{"num_hidden_layers": 16, "hidden_size": 320, "num_attention_heads": 5, "num_key_value_heads": 1, "head_dim": 64, "intermediate_size": 640, "vocab_size": 8192, "hidden_act": "swiglu", "norm": "rmsnorm", "norm_place": "pre", "norm_eps": 1e-05, "positions": "rope", "rope_theta": 286000.0, "rope_fraction": 0.75, "qk_norm": true, "attn_scale": 0.125, "bias": "none", "tie_word_embeddings": false, "parallel_block": false, "extras": ["local attention windows", "gated attention", "norms scaled by depth", "capped logits"], "init": "normal", "init_std_qkv": 0.0178, "init_std_o": 0.0, "init_std_up": 0.0178, "init_std_down": 0.0, "optimizer": "adamw", "learning_rate": 0.00147, "beta1": 0.95, "beta2": 0.99, "weight_decay": 0.11, "lr_head": 0.00719, "max_grad_norm": 2.0, "warmup_steps": 442, "schedule": "wsd", "decay_fraction": 0.74, "decay_shape": "linear", "final_lr_fraction": 0.0, "batch_tokens": 131072, "max_seq_len": 1024, "doc_mask": true, "train_tokens": 649900000, "max_steps": 4959, "dataset": "wikipedia_en"}
Each number is 500 + 40 x the weight over its row's rms, rounded and kept within 0 to 999. Layers, rows and columns count from 0. Numbers have three digits each. The size before them is the row's rms in percent of the matrix's.

# down: layer 7 MLP down (transposed), 640x320, rms 0.0559, rows 586-616, columns 64-127
# gate: layer 7 MLP gate, 640x320, rms 0.0643, rows 587-617, columns 64-127
# up: layer 7 MLP up, 640x320, rms 0.0607, rows 587-617, columns 64-127
down586 105:471498481511497412567442426480547497515459496469510529397579451473499542539547453471491414497521504481502552535501467438471531443578609520477556470518508409508442496422513577479456498487570507
gate587 104:569530503506494581564463509481565446514474469463489600506504519528543462535471515449488486498516524497491458493559548492477560505569512540445535545427505429441506559510489461489475470499517538
up587 101:509588528491525478436489478457490495504626507518482455443485487574490475480538508541519481511548501511501514545448532401396532481492506519480504498509432443463567546510450467452491524452487492
down587 106:544576486550479424479503575444526510520519480527494493542435528578457453456516452471499471444526501485518526544501500464514478504402524473446552531535471495458492522483489536498480529519506457
gate588 115:529431594527453517501594487392493454520515529526534523501546520469476511503542430556615479552507543547446574529489465521462470422455564515429476500520421503420467486525534502469526481492527449
up588 117:461472539501506537526508497487403564484484485577562548595487542456478506530614482494541525477481473558566494520519506504482509490484522562561495488539479495515480446596535477484528450470465566
down588 133:441502492467485516523511507517383578477487504560551511558465537477531542529596497463519507434467530583569504518503483490523471472513526509560486500513478480534457445582539465504474458438470561
gate589 098:494429526506489507506560576467482578514526427498529482511506480570489522439436474539447507473567486523569453472503524479494493483469534459488446520441457438507584437562512473545517462480463436
up589 091:451408510455563463460543516432493486480547522467570470498507479485495531510489448535436548503549454548526489452528542462499469511487534441477440510483491516473572505499536479483515481458517506
down589 075:526497528571502466499520524569452500473484473521467504542608422544449494544445463471496498489530491515517529518488533440472518545508471507550509523519551493510538532542521551485480465442437495
gate590 090:516509541525480530497438443476458510472441510550531461488484493511526523516538434493479508541535549518405511541506483442509545478486531420486528428464426515545498459490540442536474528511449512
up590 092:532511505500444505471477455504517527488454396565461410508482495479562460479528503448582516525477523514470454507492507540548574548422531500417513465445450464494488513523490572572414508550599500
down590 091:490499465554514481465430457442525518494471589502524498501461484552535519567487512526418445514542541491481521449543486403532453459504512482498519487459532552536583501486516446508552502471460532
gate591 096:555550515576454553496481547457549419507525463534493507489445556477538505490544447510497485541524509472529479546562536535532452503510562469523547572476507521520493477436448489537528530525484512
up591 096:409498486472457506501480492520486593571564564423510474477498485533523508510533471512479398502472460478445495517447456483468508433500525590535503475523443427522479545481440477499490475535535568
down591 100:462514487562402504521498545478505560520552494465490509449450455483510506513574474563452408549520465494533426530519511500514511454507498499560539490456483462519465500494463508548512537504521513
gate592 099:491523478453441523522499490555457459458523456476476497506491479422520503556484446495457447575451482451492435535495569492548442481497494486537508437517519460506514451522501518385460518478528550
up592 094:598455496478602447510554529531482554524488526488464479460457461527475431324405544550476481439514525490491511477448439502479593453467431536468443565557486528524486515532477459546500453527539502
down592 079:475480492547506504471496498498557508500524509521554461504445484546493493507556466490481554438466489510542545497548485547518456493530547466512472485483483545502456519446528464581492491513524494
gate593 101:529523489611463480515515477505462557540546529455540502466536516488518574472429554527448458441553483521412465512515526455533474484476430491460492447476502413476564446474557505461474559450495523
up593 099:472557478470557481485510501505552508479437447531466481539472501508489506483504514448512595446478533483549538514494436540479559526531535515437491461497499496495539520500451483469500522506559502
down593 094:494460538449509486498484486568531461448526502479508523466460513585560496479531416429475447526458518501540500490485492549524453553407512502524468535501501631561421511552478559542498537560429519
gate594 118:470510572522523477481495531483579534498467467539499560456523550501444491468497477516476475517536471519507537490419543480503524501505509536429487499482503559559537513513573431458431501486474484
up594 106:518457471494463546427522528491445463521586406522513494486459546503498475520463495521523576516531494461483487489489539508456430504496464515564506475570526480503476549510468513437469503494506487
down594 114:431573531520505535499530455569516534440488516542490471501530558534517544469469465477496461544462521511499510437505471540462488568443476515442497557504502492459589457458532567511543445479453539
gate595 087:537509546522547549479499547499489480491442525535477490552508553504504542541494448494489414497485458476453530521567551489483483480454577457544480450487453416441521501444557476536536467423486446
up595 100:544498511475557492536468528530464491513431458490506453561475541588492475467459529496498507501493502495512503484488558441439504488527528473539472473532526452501552464450481466493521430476451553
down595 095:472491500480477415527522466534534516547594502460509510442533436514446478451514544530516555457528552498525464481456443521470517497540425517458540560532564539515467527552484518452475502528512533
gate596 090:514472536578520486457504491515515501536501539574538471452500487514546470597482499585453490491537430490442484523534514514430488479474489423572558471477514410510457480487547533438468537465447466
up596 103:595518454548544476502497442556508543428494509526525507536471460608560505569407544562479498471505438539498491511523492464431515533448466454479503487531507438507506448556510560438439474587511480
down596 098:514531496464522507495474482442453554445480521442439513575512507552509531460479583433558568466476548504474540474519518499502530571501500574461417495526515585468503487542473452593528418551519497
gate597 096:525442431511488492525572522442520445499451510510539476513455488464526590543563560484514453555554480492501521541594481487535482527517600434489485525502471502473510490496560510515618578432505522
up597 098:495473559480465487540515463516474538485472467486463584504505535531477513456488457516473462536488545502443461465452550535412487487506529488532498486456525488515493502506490418517429489519514452
down597 094:506466496492524529480555473493490547521545532499518512500430445465509507573498511495491437526514478483476514472561477500479466554474569533543444493506497536487558570445507585550535570500514554
gate598 102:478477421551529477467536503468528482488529549456469457432524603546492506578518490459437500501456540444566519521526456506473525473558522487572431482515447526492553552473498485547514502492497549
up598 104:517482483484565477576520461510470473535532467459445511412466503527424523498467569414554489446566508549569457465485473569435553513533520527511555450524517553573496506552503519476544479506456559
down598 103:469555521445510526557489441553477527518569480487535545534509524507491535517489492453562557513509532517531501481490518519560514517465477508523513541526542518516505470445512572475471518517468432
gate599 089:502564505572548514462589520507543473521479514471500409535474528488581485465508521530517453527488481495501475537593512512544494429452512472578525443528499465493503474540520507427473517493588428
up599 110:570520455557516471484544484538494552464457503485466456511497499479527461424462522474562446513498437484541417482527548478496472480519459551527528500533512443495476500553497524457458506512549480
down599 090:461440468480435455579472508478486594488520469483471561437529441567466474455489537484536523390504526467467506558481495507474527512546479515443498543548457481499489503520536514524526550517477469
gate600 097:561520497571516462489503495540486455573509616498500529509484478548548560503492494438520478473618543463523507575509503460552517447442488573456419523508484511546512562451513574522504494525496483
up600 099:560442494604495524486498506512514562509562478490467541487509472476488481464541442559485415528464528452490468502554505431496480466514517506490520481416431528452516485523483512463435612407580471
down600 097:550516486548462495485527475486481507559453622494479480555524508552458538528457460450461574485576561499534558539491491487563508529464448473515561581532514467600532577448512438551560484547435526
gate601 105:505488475520468507503490502533579512529508490561508546465452506525545599506553491495517489475487475447494573475490510489548499524580503476468518566507438493540510501471476532483475497391503525
up601 102:546510495540519452550433536503525503538501513498419421532496476503563454480478516470507496503491486555465532488462526533548501477521501477533529505510544542537433431510511461497457519564483502
down601 095:422466525416504543467502527523459471503489494488498446552447603477546529529555487489509477529492505515506430537513524438545432479471532523513455479443576471512474505480463413509472496463515437
gate602 101:499554511482512498532441598526486506442481502482586485521511563559507524491486549532412493551501483452543479490486505463450460517534391508487516473567478562370505477490527495411486471471557475
up602 103:468502491501493466508478487466618503467549490494478454532457498515487470531497503459461480492486533547454523506479470500447423498571516472485438468419497464545494575520460536569506555453526499
down602 108:547441537593512516421570475519490522524529456600470510556511549429528545476513475458434519421498550482494455517419555479537536507523546519527521450500483581492495524540539518533461465431541535
gate603 095:484532510436455479510519484478527451394523458474468547476460496507486553404499560502547445485515542561504492469463416547484581538443447488469538550534457529465484532505487503562464543466504520
up603 104:510548459479482444493514516487568463511475466535476422495504549452522482526492474472473514507453506476527526446544488460500474517492464427508484530469521473514559543436514557470503425472440444
down603 109:464509512516513598510525495504401479551540520453505430493473563450500467518446479489533559564502558513491482526499542499484507468537508459470445497484483422543524470464532470458477524532538523
gate604 110:509546516561526516507475503499579507519479491507482529504548510532552501572517535484513549459507450484395475512502442472482486511526544553482436495506546510533520553472465424463521504504504474
up604 099:500551459521502570452550504518490474511572513502555474489440565475567509525523517496499427512502503488467468497485482523479478552454461513514446513414491503498500504444452497521535480447438496
down604 112:495521482539568585453528523563461488512510485516538486524511551510492467529428475465493484461557466553429500462496447516542456459490476557412461590585529511517521606507496468493489512472381487
gate605 100:522501450435524551455511538507548551495490460534460532548498471503493532491433380509470464505533520417472457471523522495476418516553504532549521543486394458546460462535474562497493470514472434
up605 113:490549500479545516423532512504619525474541459523519510535459485559436490468463437514480556546485491497559447460546489488511520493594492490462449490544495524528549496527454443480471434526507493
down605 108:470487517512494483487471469515498486519516531435536433490536525505510476545507567530486549500463477540564613558516471497502524507458520504490531497489521554496558512558508494466459564509574594
gate606 099:524516500447469502520450495484558544502520477466488530629472468589481532478576425481531477410540556483471444524510504526436526451507520488470481486514513536540473490565377490502512454510513484
up606 100:499578503500420485488433515510471533473459469430463489506532488509478490504444484488493468517460497481520557501448524468449546499507473571409493515598418475532455532484490474558465441523499534
down606 107:453513500476480506523538550524521407504576572550508510557483397450456437513537503480515480507552474428525433512563517530497465539529428523578507465456498559493538460487480552476470555437493552
gate607 097:560490471496530542471491430531468500492546438518535486516436519495465568471459464589507470483449553544479549521551524453462470483491525494503431505406522502513498517582508475397512463509454431
up607 101:488543513476481526514587481482499505527474538547540543451527531537500489462508474480542570544445476555512510516512466499527519463487523516473422465488522481469506484544612481433444507461499468
down607 106:497563513517491502568574475497439467482490457500463474473482493463560587549461500534485459474473509430518506450445526431411515517523475515578502541501524404441518507514472498518546435572466482
gate608 103:472474487465486502516586499472447484539472434444473509518550506516476482549502562503479546499465464526566452522466526466474437545439478415459498534539543504531493491510483506483565521495442486
up608 104:499444473529575513440547538512574499471588534527498469515497431494609552471457530460518507473506554496499447446544419502502539479461556410529500498459535501575430509548458504492482491440467511
down608 109:569528509525461505526486529536525585520511524455472518536457471535465462489530490517509550501482508474483427610472471491496479467593459524497607504498466508432509503454512450484413507562587540
gate609 106:448489512472503542510469511476579493444510486431613538481500456455471550469499531490463442514432541461546488555467494495506538513483507488494568490540530425461477528453542521516497531561435456
up609 106:469512503524521446533508495524413500542525443479444471609503557545496508513497500472517483480525505547455558470492511563550487490476490603523420583574485477569576484503452452481555406464493530
down609 090:510504504513466418423525515491533526514394497487542486479475518517565482496518477526542553546502474487443517493494532466488456397488503452469534418496412457500537497549488549505483462513562480
gate610 105:502481474500491481459508514495572487495503472538421565468533481544418447514472491405524559490506496514531517486535505502500468535429453566541548534510479445501474530467510462508562534430447481
up610 105:479499482511462490478540503470523479450503451553467502556520532536537566470502529459516584503539528519578501461498596484485478542458441565557532497519506439546476544531472503537574451458453506
down610 091:477517511545498566516440514499413460456488530465545479568467503504558489529500540518580542499546530547525588469505615422433498474559482553496511501503498466562486541471478435427519473477499493
gate611 108:478492511506508494422505524432568502553517463528479558475468500531425505534585431465480449541584440458525488435503488533445474495515574439564539444533543517548519506505466486520493478535524432
up611 102:545512535505527557432545551425482478530507493512541498555503499475514456451493480494539513578529520470504519462472534503524546493521573416539537528521570510517483439464484505484534483497475404
down611 079:357506585452498476537531490570503519553522454531508517494455508502484474454517537457458483427535482487491476436502473582489466508454486568475501484546566512567523536464467539450585521486522522
gate612 102:498496488472419523514521521522523540443527474538490591379470513469554467440478429503535515487501513503508563448496603458545510496423489491461531516446496529517519543430522541487514500486479537
up612 103:453523505504405518531532495474492502516398431526494493531523526504504491496456501514511546519500465480503479499513525485513516548469513523498511498579563505464542490419519495430482496491455470
down612 105:532540500549595516546504496519497520542534511467467447596532476507465529534475542526483452482521491452451524545517383560450478466508509487453482556413495441454522485592482443510509431551542533
gate613 103:521485531445560460478585477511476539429400503451497438459520520584525541473403548542482591481488438526499553519514488538499526500533488547414454485494459504493476525450603533489486488513503520
up613 096:504490507504503555416539486450517548497555480495490499523489514450513557471544522512562458521559492434422457486529500545504488411495418541494525503530497485480428502442497519530520511472426494
down613 098:529519559525482438593505467520474535488456509502562509495515490595461426486463482500492479451454507548596511548510500459487462537519529499488489495472458422511517482547491487446551509453585476
gate614 081:503488503437428477514514528546471443575539508529487508549481510450472572501517516470439497491496523511534489449567469482473438504522552559491560519487521467554496501512552532509425509479493512
up614 091:533484491505492504564458563528459479522506476476528417540466500437454492526497486497428497471468470522461536483520421488407512542519463537470504603483532489551526457526547517499501510466513585
down614 068:542547566537595531538504485440501463459503433504469513488486444590469467508457489516578507520484490473502518603459527563515551520502441503392489478549515523486537494520476493486531511531492535
gate615 104:463467497499420481472480518536586547491524445456493447498542496462471517435474491447563491475482519534565532457517441486519502509506596409477588505437410523584520514454468543480500545553437474
up615 096:553527476456486536563501513523474544510478473591433506529508510561425521466522468532500481488545510478490495543515478479458507531540461487498511518602442501549506514457496524495472495512513495
down615 106:489543528477527556437489477522496506434531478427471498382473508472501502502552489518434573537461477467495500504507493517490441459508471506476409474475516538493473451478451416580541498499516490
gate616 102:520444477479462490501531445545516551487491530488509506565512432471504469508444561540419534490528466564520526488467459538528480535473508460511484425513551432485499526519493449415491500466477536
up616 090:538445494426504554499517529459507457497457457435542501490485480484423508504436512432526495497435537481521529535572524489575451556461492453512525469495525508484472550481518552540469600472513517
down616 097:498559514526417476539441429530499549496559509531449505597540556557504477481518537568453431526526502467500526524429566516517570435522495489503487535488425450510562481514503469521517472501499506
gate617 101:497464493486510510509513480559578425473584506527524493522533406550463472533455532466551430536515522479484433462536499463478526474452502433501566489527569515531482506470530432517409491482443475
up617 095:474497534539513536549418472462500495492515531508555482516502509534510486530535555430500433514489475463521473576521472518500464495394443576503477505513536572482497500506534450515507463535498501